Weights of a small GPT-style language model, trained from scratch on English Wikipedia: RMSNorm before each block.
Each number is 128 + 32 x the weight over the matrix's rms, rounded and kept within 0 to 255. Layers, rows and columns count from 0. Numbers have three digits each.

# up: layer 5 MLP up, 512x128, rms 0.156, rows 104-156, columns 0-127
# down: layer 5 MLP down (transposed), 512x128, rms 0.478, rows 104-155, columns 0-127
up104:140109109117074192127156085186127102080159185064091124102172145097151100153061160027081130098084143102137108111086135177056128109138084118105146131118188089167150127163127119151157143126131066099156165120131070118096119155057080146134168050109073121160147086129042142084204090091100200033144148143131118089113098196099111099129127139131106149106129047151132067163163056109100155126139
down104:104135136100143120129135136106108132146136153125119129134130136120138129134134132122136140127119134123150138119134138133118136138144108138135139137117123125134157130127110130127129129122109125137134132110128117118139120126140138112132130114123130141138152126132121123120099125110139125122127122129119134120139123123110130128119116137128114131119129112128120148129141147128134139136122
up105:136121130133120132119127125131129135130122133122125118119123121142128122121119123116129121117130124130137125136114130120115129118120127119130120121116129128126129114121133127135136135121132134136131129137124129121130140119125136132126138135125130138119124125130133133129132137128134131127128133124139136129120132129135142142129114143129111118133130133133126114123129116126129122121134
down105:129128129128127127128128125129127126127131127131129126128128127128128127127128127129127126129127128126127126128127128128129130128130128128128129126129128129129126129129128131127130128130129129129128131129130131130126129129128128130128126129126130129127129129127128128129129128126127126127130129128127130128128129125130126127129128130127127129127129130129130127129129126128128128126127
up106:122079215133091118102107136119162082196087124084143109088101047123051164136190142133158104150074117157118169138094155096140120109124097137138103153110113065084136058069136118165124159118104078100114156219185128033135086075170140099105177065112079102122132085152097166102167121135150107144175055095131133158048097112090141151108154167147096222199122150170137177096168018153142072153137
down106:134118145131122130127127130141147127131122113128122134130119141112143133132145137118133143130128116144126123113142118118148128131107138144131151120128135132137116134129131117141119118132127130122114134132121117124132136130115144131122119111113164118144123109142153128140129136124149140138131133131131127132149132119113145112124121114116121116118112116113127125137119125132127133119131
up107:136174119145115155188129128139156113207175126156098126105134083206179193096115070144151196158146093120106136102105096056022146141157106149083164108136081048095195082160132113195113138124137142186147089148113107132100130138125169139101153093117154165187142167121136193044127097068118133167164113184113123191115110133160083137132107100160099119182154162104111154125118081109140156159122
down107:108135126121134141125126120113122136109130135141121147125148122132149126132117136112134144131120116122130130133136124140130145103123117117127123110125137136132135097124133137136135130119116110128136138134122148138125145102136130129137125154114135134127128102125106145135140139133127124141131142120133134120149117133135122120144124125131136135132147113128125120123149135103123123101135
up108:130128142135116125121132114144144137137127139120114120133139121135138113120114119115130130118131122117124132124115127133108124116136126122134109131124129120130130127107122119128138129118139118119139135116127130124133131116118142129129126125124123129129108125140136133122134137136140138120134116123134129141125130133127141128140127136140111136132118132136133108123134132150126116122130
down108:128126124128125127130130128130129128127127128127125125128129128129129129133129127131130124126128130128128128126127124127130129130127128126128131126125128129131128126128126128124131124128128131127129128130127125123129125125130126127131128126129130129127123130127128127129128127130132127128130129129127127124130124129130129129125125130128133125129132134125125125129127129130131129132130
up109:134123140146131128117126131137126138132112137114123107116128112135125127102114119113134145107116137119124121247109118141107126105120133108139124133127124131137123116100124129116147135113142132124137133119127117111141134107119126117137141134123118139137117133133133137127130131135141127125135120117143132137108126135119128142144116139135120138127114142117137118117138125127117118123120
down109:125124125128129128131124132130126127129126124132130131131134131127126128131124130130130129129128129133122128125129126130131131129135128133129129131125125131127128129129128128128126130131128132127129129126128129125128125128132126128129202128128122132126122125128127123128129000126126130132129128128124125126129128129129129127128131128128128125130126128133128129129128131126132126123127
up110:123143141146128138124115123123131136138131145127130121121121107126125123119128113124121129111115133130123123121110128121104120106148121118136127131114133129130133125119125113121150133112143112118141127123129115117132133122135134130113128132118115134135123128125125126130117140124138140125129119137144130136117131133121127134148138145142127125131123110117131111134130134124122118123117
down110:129127128127130130129125121126130128130127128128129127130123128165129132126127128126132127130127125124129125129126127127128127129126129129127126130130129133130129128130127099255129122125100126127130159128131132126129128125128164125127127126133122132128135117125127125126129130123131124128126129133117129127126129127129127126128128126125128126128126123126125123127146128138130128130134
up111:133132126131146127128128131120121132136124133115131115119119108148132125130124131125136129121127138129131128132110129130117113123140123124119125124123123122132123130112136126123134125120141131130128132122119132129132134116122139128126128124112118131137120141134127128122137129124135137129147128125136129132128122131121128148235109138135112120130120126132125131117115122141137110127130
down111:124130128125129126128128131128125127129127126130128130130128129127125126129127131127129127127125125125128128128127128130127129125125128127126129126131128127124130127130132129129123127129126127129127129128128128126127128126128126128127128129127128126129128125128126126128129126126127129130125126125128128126126128127127130128129126125129129127130131130130131129124127126126128127127129
up112:130124138133122133122115128128122136135117135126130111114111107138125119118112122131119132113139139119143129119107126128118121116119131117125132121120121126132124123130135128116131149122141117109148126130125123131135124121113137120136132116106115135134116121142123147132138139128139128123141117131154130133125123141118140133137133142124108123130124122127128109120130117136127117121124
down112:131125128130128129132129127127126130129130128125128129129127129131126128129127130126124129127128128125123123134131126130133129130129122128124130127130130131127128126126125126127132127130126126126126126129129127122126130128127133128126130126127135131130126129125129128126129126129127127132127129125127127130128128122129128125130131127126130126127125132127127132132129129131127127126125
up113:133121122145127120130118126132136130120125138118123115130123121125120136117123125121124130127120139128129135132119119127122119109129130124132127121122135115125119122106130127136135131116130130120138122124119122119125122116128130124125136121121126130139125135138121138126121136128128133125131124131141130141121124134121134128146136128134122123144123134127123126125140117139123119111129
down113:129127127128127127128127128128129127128128129129128127128128128129130129129126130126127130128126126127129128128127129128126130130125127129130128126130128131125127129127127129126128130128128129129126129127128129127126130128130127127128127128127126127129130127127127128129129128127127129130127130127129127130126128127128129126128127129129128127127127128127130129127127129125127126130127
up114:178109175130161057134129078176114192163094077079176102060041127103110122080133133081120115104167090211089178162138131133138060125097119100210117145088124034170136106119149134170153124122169125051219055181130089133162138050108112096202121155116180122229108110101084112049131171140216100005179014107120098145088159091153108074129104165099106180200085094051095119115107014173128085038210
down114:125084128136128130124140108105115116110122118115114147133134119114135153136119137139139132128132156110126138131151104131144112158115122146110124121161128121142131126110131115123129145122124144102146114143127124115116139125146134149139138126140121141147124127132123153122120122153147127124128122118129151126125124119139120144136127132124133143142110126147122136144130114130106112142143
up115:140141133131116122117127127120120136133120140116119118120124125136128127122115110127129135122131124129120121131120127134111131121131132121148118126123122118130124121113122127129132133125135133130138114121114122131136133127130137128123136134129117132133118129142137133130118132128137132122130118136150119137119134140131139124149118131128116124129130125121132126125125115120129121121113
down115:128130127127128131128130131124131130129128131129132129128128130127127128129129128128126129126127126127129127132125131126126132129128127128127126128129127127128129129127128126130127129130129127129129131127127129129128129130127128127129127130131123127125131127129127128128129129124126126131129126129126131130128128130126123128128130127129127129124128130125126127128127128129131127127128
up116:135175137075097188088117103127110061207189114066153010096108078101106110012120143161132169085157181174170120127100041059102118133152098117166189161087077100190169152057126145115127171135129075045100187177145076155203077081146200087162187176134071155087026190147058084148106130194108103181107111184129192175101162153087220148168137196168149039239186162151070097106122117049149053097194
down116:139121121089127119136125122128128133114145124117128118134133139117136145116141161141130111131135130132128150147133140115123131133149109130118134133101125140132137150145157120106127113100121123123136138134117115130109144137124129154135126146139129126131150125156130110138156114121141129129127102136112145131121133147152118124134133111138138133110177131133135143122143138099117135149156
up117:174143132126023156113053215177156128216071150120101110109069138128172112112123065049114127091163159118090180154101142098086096133124111082160150188138101103074002150135180106053136136097113073129054124177092149035117177134179175139086178195103088088178117142107097133189081170145123163113087154163129121154133145183063141207138177085174157191145097165111150172137207079095195111128123
down117:142112113127119120124132130129104121115110112141141127134142126134162127147138105128125118127132136115121137151127111141122141144118138144140149135122136119123104140151117121158135134134114122131126129138099119152116138137138125126117103127122131136132129124117147139154118123131114109128139126125136134134140126141101126134129116146128111161134123138137134130118125134106145120126128
up118:195076159164118128056121086142189055126089125004142099207086166220105080094057130133079137096119164094104052079130102133133139174160115133138074156103063109139085126000136130083086123098143112057089140163101108113169161072158157132108178109089183166107072147066098124130085125124109024160129075149151083136082132075116155131131108098177055118167134115133077105158120086093120063148116
down118:127128114118150146122139112133122133134137111132131155130136123140127115099137138129125134131129127105121122151129135121114151125132108118137134125124122142111124115127119122122132124139116116106128130136133136126103138142163137123123091118103141134120131118117121136135105126111109119142122120105128128140136146142115118137127134125141100125124140136137094129133128135138141122134146
up119:138131139131127132114125129129126135129124135116102127125126131142118125113119117118129136121120132128126134124119129122121119097127132124126126119117124131128121122129127121126142131118136120122120110139124123117129123132125131122141136118117114123123130134133133136129124128128127125121132122132141140145113138123131127121147124138137113123130119121130124118125132128130120108121128
down119:123129127130122127126126127130128128130129132128130127126126127127128126129128130128126131130127127126128125128126128125128127129127128129129128128128129128127129127127130132128129129127128130128127128129127129129125128130130129128127127129129126126128128128128127126127130128129131126129129130130128127129130127126130126130129130129129125129125129124126122128124128128125131129128127
up120:126124132131120135121121138135121127132118136123119117127126121132116125123118110127124131130128137125129136123110125140118115118130127117139125118126120126132121130106140115123139124120145129133135134128125129121128130124131132114143128118126126135134131130121117129126130135130137137124141120119150121132131127129124131137132128124127117122131122140133133108122115124136126110120114
down120:128130128127125128125129129127127126129134127126124125130128130130126129129128130129129127129127130129129132128127129130130130130125128124127126126127134129123125125130125126123129126128130132130127128128125126128128126127130131126128127128125130129129126127128125129131127127131130126128128129129130128129129129127131123129133127128129124131130132130129129127130126134130129133130126
up121:140127138136133139117135128127117130132125145113120118130126122135122115111116123135125120141121137123121126125114133131120115119144134119119117123113123120130138124115126115123141127126139130132143133131113127127133129114133124122134143126111123137122116128142132132118124139133140142120136133137132138133123139142127131132140117149134107131135114137123133112129118129131140119121132
down121:125129128128128128127130126130128129130132124128131128125127128126130130129128126126132128129130127129126129131132128130128132130122130132129126124126131129127128130131126130128128124127127130131128126128130127131128126126128127130131122131132133131131130128128129127125128127125124127127128126126127128126129128127131128125124130128127129126124128132123130128128133132127126124125131
up122:113142132148119129114115123129153140118119132115122101124112102134123118115115106135121151130130131124123141129113116128109106110142132122105114119117110113129125112111114114129151133106124108139129123138123119135124124117128126129131134134110133130140111142134117140140117137134132120109138125133150132131111142127114134155162133127135109117137129129127132121114140125140126126135121
down122:127128130131127126130129129129124128129131128129131124128134128123128129126134128131131126128126135125126129127134130125125131128129135130122126133128133130129133127129137131133124123128128129127127124128132126130128121127133129123124128125127123127127122123126124129127132126129128131128136140127131129122133133127130129127127129130127121126120130131129125129128126129125130132132134
up123:112159146161148150132182137125097076210046125128184105157171101157168148109015096107057140128174150140129159117097165255030084044102094153135027129034150105125031156145156160133071168137132171183206124135151013122132135019127137150233142116054129141083089084089119119130129224177148202165215040159191146048023179134191095168140092143140144094144101162088144125138154105111107078172185
down123:127074110120093114145134116135132133147123120119118154137149125125142130134136132121126126138132123119123138145100124123106132130129128120145106130152138122157104111140160128134146129113130147122125126117123139143132128150142147132119129114137121125125094131109145110158115130140135118132134135112130135114115112114132135121116124124126123123111120125123125117137143124102120114136126
up124:087151119180104148151120152073184133100088106129019095086136177035187070132056059105082078115147154077084109126087105255093153108131148027075129143170132176113118086110093100208194068072128052084154126144191132134036146219200094069171114171052133164200141142231141224086159092139147179119138156113157147210163099126148055080091136128184125089096059078094168085074180097149202104095123
down124:126130133147162120121135111116154147118140116120123108108134104122117135141135138156167124114135143157140112127154119121146132111124133147121122127122143108116139138129131118124156139130123119112129120123145137146127132136137125100131143109127105103156124133115130119133109123136135125113152125129121127120133130134141152115128159115146129138136126131123146111123136133146131135098119
up125:144111153145065143148157074130078102112149130140127143115128133154196132100116035117037237177121235101168126143090148166079144091196114114081070162072122103109130071144116131103132135168164135154114114198087092122118073143145165138094157063106093176109154201049109121040034129117094147150136095187125123132123154091077084166121137086142115142114149175077115150106160140083127075078110
down125:105129140113133119140138125114128132113141141140111116117144138108140134114123136134126125127127124151121128119154130125122123134120121146129151144130114135125146104121149123117144129126127126126140132121119131136135114139132136135114129124121118106142135146124135135129120127135123116125154131113123125111141110122104124113113134110117098143121136134130096118122139121144150135124124
up126:128144134146127130122141128127128132142128135129122120101123116131133127110120113114129121122116136138128142139109117142124130121139122110137129118130117128139130118116135117132138135122145125130128127130122119124135126132120122115138141117120107140136124128138124122125130136136125130120138132126142125125118129133124129136135139131129119130129121124133137116123132114143125126122124
down126:125129127124126130126129124131131131128133130124129128130130131128132127129126130130124132127130129128128128128130126129126129131127130128127130126131131128128127131125128130127130128130130125130132126129128127129127127127128128127133128129130127126132130131129130126127131127129127124128124127130125125128129134127128124130127129128126131129127125128124128128130129127132127130129128
up127:105179147177112078080118111147096230120163239121128100159180137225188150056146127150157069024117135129098018146142170206095045059209215103146073200108208151065129077093158095129176228147107191215165060109077143173193205040139112075081119204068158199150135223216035196125068212136118217197168120151125156128053158139205115183143194197104136118154123098214151130115088142171176035072200
down127:136144131127115113154122126125118128109139115118129142123122147100133132120126138120137128139159123097155115140139134136147126108138134111123126148121132124121133145118133115120089130149111142130131136136131126129108114121147115133136125141150150124153135141129128110145153134115148136128093127114133143118144137116118146118097131120118129088135118114125117132124135128139129123107141
up128:129149137139120132123126131133140119119124142115125123116128126125128136109132127114130126131121132126135118130116135133118126122136136124140121124113132114122125115123132116127140118128140125112132134124123118118129126125120125121130135122114120130133119135128128140118125137132126141130129116131147142122120132129133131148134126132125125124125112131133136124139135120130132129131114
down128:129127125126129127129127128125127126127131128126128130125128129129130131127129127128130127128126126129128127131128128128129131128128128126129127129127129127128128126126127127126125128129128127130129128130127130126128130129128125128130128126128127127127127127127128126127128129126127129128125130128128129129128127128127128124129131129129129128127131126129129127128125130124129128128127
up129:134133140134115128118117124136127129121113139118119125113112114128128128120128122131124122132140136109122114122111121146116123113125114113136120137117131124123122109099140134113128128126156134119138121123109138120146148105128141126141134122115112129138120128149141138127115131135136136130125131119148131153121137138121131142134120153136116117137125137131141120123138137112125130103113
down129:129124124127124129135130125127123129130135127129131129130120127128125126124133125131130127130126128128127128128132127126125128131124130134129131130130128126129131124125130126130125131128128125127128132126126132124125133124130125131129124124128131127130128122129125126131130126129126126125127127134123131125131129129131127130127129125123127131123123132131120128127129135125133130129126
up130:127154167142187161133107106123169126163111125148101139101149102188146161129132131128110126122160093183105162083129135134111095075120100140143095144097127135138091124117123087068090136069121103139153104119163133101133144173110139144134101112127105169107142125169132114100085122122093174094100150154149111144151126148103114132131148135119083099168072118146110163106147107120135171134138
down130:136134124134121135116131131131126126133115125115124116136119131136121127119145127116132136127128132129127131125120128130111129121131121129131138122122122141125125116120128129121130141136138126138121133129130143127132134127128118127130135131134124144126132121122125134124123128126118115124130137119135132131130125127120131124136132127130125122132131123126126123117127128121133131130136
up131:137133130130127146121122126130128133132113139117118113106128118142114123126123116122128123124129126128113126121107133134107121107139117116141125121117131127125122117120117126135139127120141124120139122124114130130133141113123128115125134132125129136133124132128124124125114134108138139127136126123146137134115121136122132138140133135131127122140118122135130113121134117131121120127119
down131:127125127129129128128126126130127136125130127130129127130129127130129130033126127125127126126128125125127131127124127127126095130124130126125125125125130130128127128129131128127125128130128127123127132133124128128126130129130151129126127132129127123128053127131126129127023129127125128123127130121130130201127128129126129130130126127130128132127130131128128129129130131126129127128127
up132:128138131138107144117126122132129134139120136119119118114120134136121124114122110121122134124128135124118139131113116138109131122143105125135128104119128115123129118116127125118141139118134124114137117124124128120148128125109131134133133123114112131119128126131132132124119129119125136134138118125140129140125135143129148134146131124136118117135125119135123114114134123130128127130117
down132:127125130131129128130128125127128129128129129126133131128127126131130126129126128127124130127127131131127129123127125129127130129124130130123127130132129125130127127128129124131127127128127129128128127127131126129126129133130128126128128130131127128128128125128129128125132130129126127124130131128127128127130124130125129127127126129129126124126123127128129128126129130126129130127126
up133:123127135135120130117134127131127134121122130112125122126118113135124126121126124117127135116130118132114130121111125137114119125118126118137130126114118120117130127133112127117138132114139119127121123130128121122134133128130139129121133127120116136132129134136134137141119131142137140125140120131138134137114129122132128135148134133131122121128123125135135124124137122129135118115128
down133:126126127129128130129129128129128127126128129129127127125130128127130130127130126130129128127127129127127127128129129127128129128129126129128129127126130128127128128129129129129127129126126128125129127130130125128126127126131128127127130126128126128125126127129128128131129129127130130127131129130127129130132130128129127129128126130127128127126126128127127126126130128128129128126130
up134:088085146143169000088101133161073105131123104102101054082107141118090127109064149081149151105093115153132104084108120182089132044097123134115129154155086093126083103137159090132142104156145127145128075098165113126118143125114109153117123159068095103099114106111148157103082146082116158129132131141144174100095172139135132114132142126188129174134095133091105120087109072095121154127122
down134:120115127129133141121128121136113111115146131125126127108130100119120123113129121134135134125113122131132126136117110121133132127126129134143141138131127115135138143123123123121126116120122130132133123121139127121120132127125124138131124123123118125127130131128128128127114119125129127133123129139130138121118123132138123122122123123141140129125131138122111114122135124132131125122125
up135:089129200099108073041159106143140216164141160129112130130066056144166131126120132048129130197106109178216081088115183181087093032149097144196062049124165145081132115139175132103110082136141133187134162127210048028142179076133101099121139101132163165126114066144117134116011189175073189150129134181145091117125198090155094137158060095149103132053144004185189109150200126206089097131122
down135:134120117118123098123152132127134123152134138128127138110138141123142138141131151142160114142133123124118111116171123122135111121122132140133121131129125146130125142130118103147112127115118118121117126128138111109105128117140137117125154103107120133132127104115125109132130148119136129130132133124116134128124135131124129093128118140114138138121119156130120115145156160130112125143125
up136:157127111148194194066076192095178110145143119143101095155134103151128129097131097143155156175112066168131167000097149109107110128089072114096127151116120140106094113108137112103127141107136115141118144129107069092116128091120157133100190110140150099171104071162126164054173132156167169125180157108123151143112172130145165119150117141114127133139121079083125115148147043156130131135132
down136:114135126148112122133127127111138137138132144120127145135104123127147143154123118105113142116121122110115131143127135116120190129121143000130145140134136000109132164124125147125124146135130114120127121112129132131131121109143129131109130129146141126112134118155115116133123114129166109132151141135127131115128118124126132123127140125124126129126132117119131117126128113136113110120101
up137:116113150129156076119114158161214167103126198166161069097082084140128149116134066167021154135206139130084113179113198127103112129145036158065136161094079091085210146063098140133100153064146115133139154102147071084104125120079086100123180191116116191097104107106123084166165170166121103075163087159140203127117130141021149188134092131121184216091138243111084114047127074159187162027057
down137:144131129124102132143102112125129110142128128142144136127133130096116131139134136128116119124108127112135138129130145139150122151129127126125120142131127139146124119146095132104152137128143126130124117152108128116119124122137130122125157123131134122130104122106147112131116105127119142144111121116124110126111120125124120134127134103114119122141125138126146126125119133113128144135121
up138:132131134134127142127127126124128127122132129115116121113132124139134123117129118132116139128129125127117129133110130140108122123137128109130120125122133114126127123113135123127149125115123123129140130125116125125134132120118130116128133136120123129127123128123138124132133132129135132129135133136140138127119131134130124142132136132131125136125125125127131127117131131136130114126115
down138:128125129127128128129130129129127126126131128128131132130129128128128128129130127131126128127131129128127129128129088126130129129127125128127129129126128129128129130129129130129126127127127128128129129127127127126125127129130127128129127129130129126126129126128128128128127129127129128127127126130126126128128127128127126128128127126128128127126128129127130130127130128126130128127128
up139:132169177166112203127084117184188125125064218117055067141070050137175052103117122062129231167174072184105140145117046169090111099137156121120115120138038122162095066095166073161118142000148156161166168096150170150164253132111118074104158044173095154231122149083136181048146232068120120048190096192139239081102096114096134165129044194218080198129124197160096116042134135161206088046161
down139:135139136135129114122116125122141128152130124135148140143116117107127096138127145129125111121134130130122138127163121131155149125134130121147157121139123128128109134128132130140126131123117136126135140127110137116110130131150114123128135121136113119158093118105127155127139139141126131103105124129127131137113125108132114142096124121145143125103154126107113103121101131124146118125126
up140:167132189130117133163118071162104140123147092086140091160106029166125158128157075169075192047028171114161232156087051162117154147178073166203217110129170162145141098114083113063228153171216008090067181074084162097150108000172213116202139064185066131161104137080145120189145081189241113084102101157161091120103161140097113156175177216181164083191153099111089091201150071231090043074069
down140:136114112114121140119137136113122134112135122137125134139108133111131122137139109155129133141105103150145113151097108119112130122128122100141125119138124099101156141125119106145127120127093118110132134135148122133138123124157117140142111138117122114128147105130115141127112113133142118114140127147140135134120130131141119128136110117108142103129148115114097130120140139102136155154140
up141:224171118162173145170157141207184102168113130147150139137134165107109138016076086174160106052119180069069107069074107110105141079167143113145109072146105119125107191178107112129176126103116122160223144161246083053153182105112142063036138132088097071167142023087102163186124141217097135041108187124158133120181088147071079175196154075059056126196072107093165128168117053175110105160074
down141:117147118133144136136113112130144123146125130139120134141142116139129160107115118129139131116127123122126138108071131116122152117116124108152134144126145129147129141135115119107125144134100139140143134158158118135119136139135113117117120135124129120123140136118127140136123124145170124115152152132139119142144107115112110132167144123126131110118129125128136130137135114113135116111121
up142:134128141141121115129122129130126135129113132126131115119132114135130134115122117128132131112131130137132124126119128122112121100122126121149128129116138134138116119108127120121131130120134117133131112133125114122150139112104146117137136127116118142130108117130134135134123130128138133130145129124143126127124143123124126136146124140124128120124116127135134127125132116143124123120119
down142:128125128124129125125129131130130128124127128127130133124127128135127128133128131130129126128124130129129129127130129129131126132130127128128125129130130125131125132125127127130127126132128127130128124124129125125128127125128127128126129126126129127129127129129131121128124131130129126132126128131125128131127124127126128128127124124128127123130129127131129131131127131131126129130126
up143:121118128139120145120116118127120130128113137126109112114129112132133133120126102131131139130142120126118133133120122128116110117126137110134110131118117114113119126117124120123139125124136126118125132118118129124123130137133143119142131122121120140127125143126141137129133131134125141124133120125144128133119144141120139136137137139131112127136120123126131135116131117136131128108125
down143:127125131127128128125126128129124126129128131128124128130129128131125124131129130125131129126127128132130126130131129131130131126128127127129127127128133128129129131130129126127132126127131129130126128127128128126128129132128127128131127127129128128129124128128130125125130128124127130131129133129129129129130127127128130126125127128129125127128128129131127124123127130128129127126130
up144:081064146154140137137034170145124167032079129130176156081228103176045104032007086149106199033158149067066045139065186046120105126184096155166126144070145112118057124065121182154108077104124129042137150163071097145144080059209255160096139180077072255115113218154114141135101195089151075192187192151218144098140191116160127178122142170199138146234170099122077104215150041079114072129144
down144:128145123129145122156143122130133115145133128133129153103112131132130118122143150128135148134140114124143129113140142157130106115147131113123120115096122126117112128132118114128137113147138137155145118145136163121101144128134149129130136133136112136125113127102128113125115117158106139138117121127108129111129126119164103110124156125124121115130148127133111126109123144133125122090120
up145:131088166119095140148098175141093198183137104091125010131147137048137087080162109199166078178169172068121165092051113076100124121086053053168122145130122101107119004147020166157199117151218153108128063098136158179149169141065131076134116096146179063079081045108117160075103127179082119000127142194147082147065196170164136133142218151099180149132129096149199000049124141149117200140135
down145:144117118106150120124147145124130104145115120140114144104153131134102143141135118127158109123149116125124142115113128129115151140140130125127108118124124136140104116125138146138147134107116145136103139132140084145129137129132140105147138159121151157120123125141143120129131132132101153132132095115121147098141128129119132133130117131150132139102134130152132113123122156112137127158122
up146:149155137200177118077129082101166168160181087098129145011099067227083120161097123075087064053080149146063160138093146075141106116114126109155080187146197118152156151083210112150149167068161124039173098102128093162227112054092138166116237105119025103147095063175127159086091130141200127106104141171119127149141128182162196105130109145211134150150137146166192153183116178236178174062149
down146:133131130143133151144143115104140098144130119130134129116124131125107140140103132131131127110117134137146121140151147118147116119140149121134099128136139115119133140147136139122126122138106127121126145115147123130111131114121122155129149134154139116120126131125134152162133125127136118120121129122147134124136127117136141121117111130114141133113122111142094113139129118138135144104143
up147:130126131152128134117135120134129138114129140127124114126126126141124128123116104115126143130129125115130140133107117132116127114129125116134122119116130126134132126124125125128125136113138125129126130124116114128136138125118142128133127140119123138142125124134127129135111123119133133121132120128144132140131138132136132129134119136137115119131125124130133113129137114132130135125124
down147:127129124128125127131129128129129128131128129130130127128129127125128127127132128133127127126126129127129126129131127129130129129126127130130127128126129128128130128127127128127127127129127129128125123127130125131125128127132128127129131124128129127128128127127127124129129128131125126128130130130127127126130127127128127125127126128126130127127129130126126124127126130131127130127125
up148:142019143141060168164150111118140093109110181169088138074124051109164114145117173088036209159144147147114138128140124096123122116191196116121066072094176123097168079121170105102163106098169090189196202112148106120186136189092199181108144102045147112183186162211107143128200103153077164121149118119138129147050182137163148133127115121070137124094085084110152096142208088111168087156136
down148:129116130129132122121121117120125119147117124113134116135127133148125115162139169119141126143118127139113125119173136122169139141143112123125129123119112139116125112148115142127114135120124134154120128130128133115114137124121137138119140124135148123144123112117141118143135122131115134126151125119127147129113141134146121132122112090130143140136119122133128122141134110143147136120121
up149:129133136137123132122130130120128138119118139120125122120133112138129125116114120114132126121128128127134134127120128125121118112134122116130127117111117131139129121116137125122138132129137128130128124132124136135141127121133148130140131122115119134125124128131124126125128124132147121117131136119129128130121138141124141133137119143127124133130125121131122126122130124134118106128116
down149:128127129130131128128128130127128130129132129127125129127127129130129128128129129126128127126129130127130129127128128128127126129124131130127128129127129127125127124126129126126128125128128127129129126129130128127127128128126130126128127125128128129129127125128129126126129127129128129127129129127129131129127130128127131130129127125129128128130128126128128127127126130131134129128130
up150:044092122135145116123066126129083191113148147153141147065177044111155162146106071103067171114091131127186086237087176133094169049178139151174153221122114078080143128102057109095153139047115075124084089109140046008130092091100182094121093131176037125075167110165107036085122183101220073162076109143185110138087166177082125147154089118178135123118091085124116101072118150249074116103128
down150:136111131124119135109141140125138112112143148118145133121108127125139107138124108132151109129135125131143113112120132137119118146122140139108103136126122150132137120106129115145121113121118138140136134113146125131107114128142125130129145134121123121137124105131138144115131160145127125156115097133128131138111135125161123124144150105137147156131102150125120115132117138126118125112148
up151:134129129135128142122113133139143136132118137129123122121128111140114127111127118123115133126129136134125127127120137129117118104121137129136118125116124117119119121112132121125143122116145124125140122135122132125140119118126126122122127127130125124134124140138133126115119138130128143118147130131146123123112137131132141141144128133138123124119118121125131126119117127122127121127130
down151:130129130127125130129126129129128126130126126129128129130124130129129127127129130129132131130129126125125127130129127129132129130128127132127126130127126129128131127132130127132126128125127128130126127129127125126129126129127127128129129132131127125131125128128129127126127126127126129128125127127128129127129127127128128127124131129125128128127129125130125125126128125129130127130125
up152:134127112147166082048129071178157145110135248144039117127088136123069146048173101031063164102164082103176044096102169149086113132111213018148135085137200143152198156161177130097174129143067135164094078137132044228079125144116139094050117129136064179119058105157100150133146113189201143151186216176132093152061156178119105096126031130135140066127017075123013157079188126123122019061138
down152:148140104132146125143107112124121120114106150156115114124128168123141130125134116111135151140149136132121145125133135130127119116129139166139107137140114120129127168104125120131133116157116120138107112127141135149100119102131110152125119133127113112121128128115164118130123102144170140113131160107122118148129147125134133112123144111119127124142127142117136115131106152103113122127119
up153:218140255138154140143103088208188056157154099150106005045074133083127189096149110136102080044150135102084178113117135107145122065052214113146073099088157087056152086096161127220125161181100084043180061174134138165160093205132098155177142040135171128136049148094103067141183231115129114155091050125220148189076083161071121159117150159198068115208037174162190161182141134095062143156197
down153:130122137114134138138117108155110098150147141128115133115148128128144123141140122117148115118143129128147129137140123122153126132135153129148140145097138125114102157127124122152147109142118137141118131115130128121106146107134162134119121138130103118111120126126118144099099130125140122114121132121126144130150128105137126134122141135153113159132116144136127121111126138104137120108132
up154:109071107158143123159021149080159176086118205139143062100199073164184156160157108089085086104120175090046079179120198135161086114176173052112077083128110100132137091097139110197112084136133070114134188105126135079153143192072106134201142173148142108085105156172077184132095144159178134116163190126151194111090089145106150150087046102173147175162124120152113136074143190081142065118095
down154:138123154142129126110118124122140120132114130130131129131100140112098132132122129147131156131142158132123133131154126139121117120129114145137151127137127147122132119140129137127112128152108148107125112122146146140142117122130119139106124131134121116121119133119116132123126121125150126135136127130105124129112130135129138125135129132144140115115127127138136126132131130103129112134120
up155:119121122140136129120108150104119121144132134128106089110133096114144139093109095117123143117140119099133164143118140134113132121139129126115127138132118121138114128127119116104147128115147133143135140123122147119131119100107105137145126141139118128112137147126132162135145124143132125132154102106153125134127147155151154128139104153143105126151096117149123141138117111143136130121131
down155:128131131123131135129122131132132127129125128128129131135129130128127136128117127121125136122129128132124125127122135136132126130121124121131132130129118127132127132129126135128124134138123137130127127134132130128126129135126122126127124128131127130128133119132130121130127129132131122126124123129127125126129125124125127118127128128128128129122126134125126134134126131125123130129125
up156:013169120154025102060108106075116125180194087150102089083139123077111101144094134160093092128054171145165207127103241089159055107116183088075063100173065156088165087113097126157132149143229144022099117080102040134098178148122187064177168230025080126041153156121103154157090123129118056172183137241201097194116115072160161169209072184108135091169134186063121127141208133130110088111030